Weights of a small transformer language model: normalized queries and keys, a variant of Muon for these matrices.
Each number is 500 + 25 x the weight over the matrix's rms, rounded and kept within 0 to 999. Layers, rows and columns count from 0. Numbers have three digits each.

# layer 8 MLP up, 256x96, rms 0.104, rows 242-255, columns 0-95
471535525474470499502539495494461520522507502505488528516507514528535496508499454522507462512492540474507456497458473538514509510479485528535537548513517545469518495541505477484457495501526488517493484486474516485483519480491503523482541502510476469517487479499465473529552510529443522489
512482512517502538512490538502497506507534530472522499524486508478539458501462557493509467503526506515490506566571509512510505515522556467454535480472476495520480491544499514538533509464500439473517449496468443517502491513500442502512493470504524486505498480504514466484458513525498504506
515499457496495501477470465523499538546511476465479469484491527516519498476470470456489493481512475502496492527484473521521486495569509483532531501514455541474441505509504467545489464491514502471528568496510490491507497503492509440487507522463480499483488496512422467499499477476545515484
478544512486525545507474502487531455494504515523430518497517496522484493515491490513513510505492481501501488472476507481494489480484499533503535480486558528510536496477454456482533499545479503444473465503546498441502500490497487512499488446510494496524519481474560486490475499469535504534
505472512482512523522509494500506481491508482518465512495477535544476517499487484498529516485492460496461526482490519512470454521490479491526505470477498475524523538500483503494453529530524548509522540523528512492519524527530499478528551513448492557503539463542489513488482523473509511509
478521543532504435502500461501535512461545496527504538470499485468508504535501515462506529499463489504482540490471483453487514512463529528521461479500526518496525525491509524498493474510482509473472495536493498497515417465541504507516515479522542482502493494544505515510516513476522482499
529484460474445527484489497515470509500482462529499487511496448520501486539508512498556505461461492498531474550501456521519494490461535486516476499476478480473525469487492511501533494496461472485528525500517502543478459506494486486516476503510511530498467528503521526493557515561535486508
478486484503557457508509523478495501527511498509491525503480477520508499517489509507508520501506483495517444448527507460519455481525470513504469504502486477507480495483489516442493504487500485533550517516508478527530480491523478523493499482499479482515533501513476512513497510543480473540
552503501518522457482463459452540467548500509508503502517469504480496453497505451493540551523481479492510521501474461470498526486511533475483488491515493544512535523511494513474515524522503528474489527513517484506470466492523492489499477499517543489479521518519485501508495469533454512513
507521467473497509498510520480532485473506540498513560513468489508495484492530530501484494487484508530486508456462478517540561527484458523483505519513485485514516469512470536483462531473507462500506467448513508522483485437525523529511503511487506534477466496499517484478530463490456524474
475519521496490488500499513490525509544510445478504474472483513537482506508496470539516494463529504492464512544466537517433462507514480496502523501453592469498485535532519480527517482485455467510544527559511538478492513564506499521488543487497473496470503516477534480502520525542495447535
514533494509462446469472498499502488485519489488492472530470541514479514517514512500529517510478521523477527501501472499543518486493511487505518511490514448541474496494483515483537505495523485479479514502500541498475554553488506503497523489443521501532534489528513471494518464495503456498
517567507495495465460493495491493495539466486521531461525472488434481523498471454515500475499533504507526494509486497535536489515522486471507504473501486525479467466530509509490509478462496509549515448487514473526476493472475526512499470479496500488499522498516493527527471474476536536512
502503555481492506518515493458509450514445517569569481522510512466471538515555523507484520498509489550542506513493458521548492494480465516531483518495489499525557507541525510514528502471499428553485516521501505517535485523504472527504530507495483517513533548502479508471498460534491473525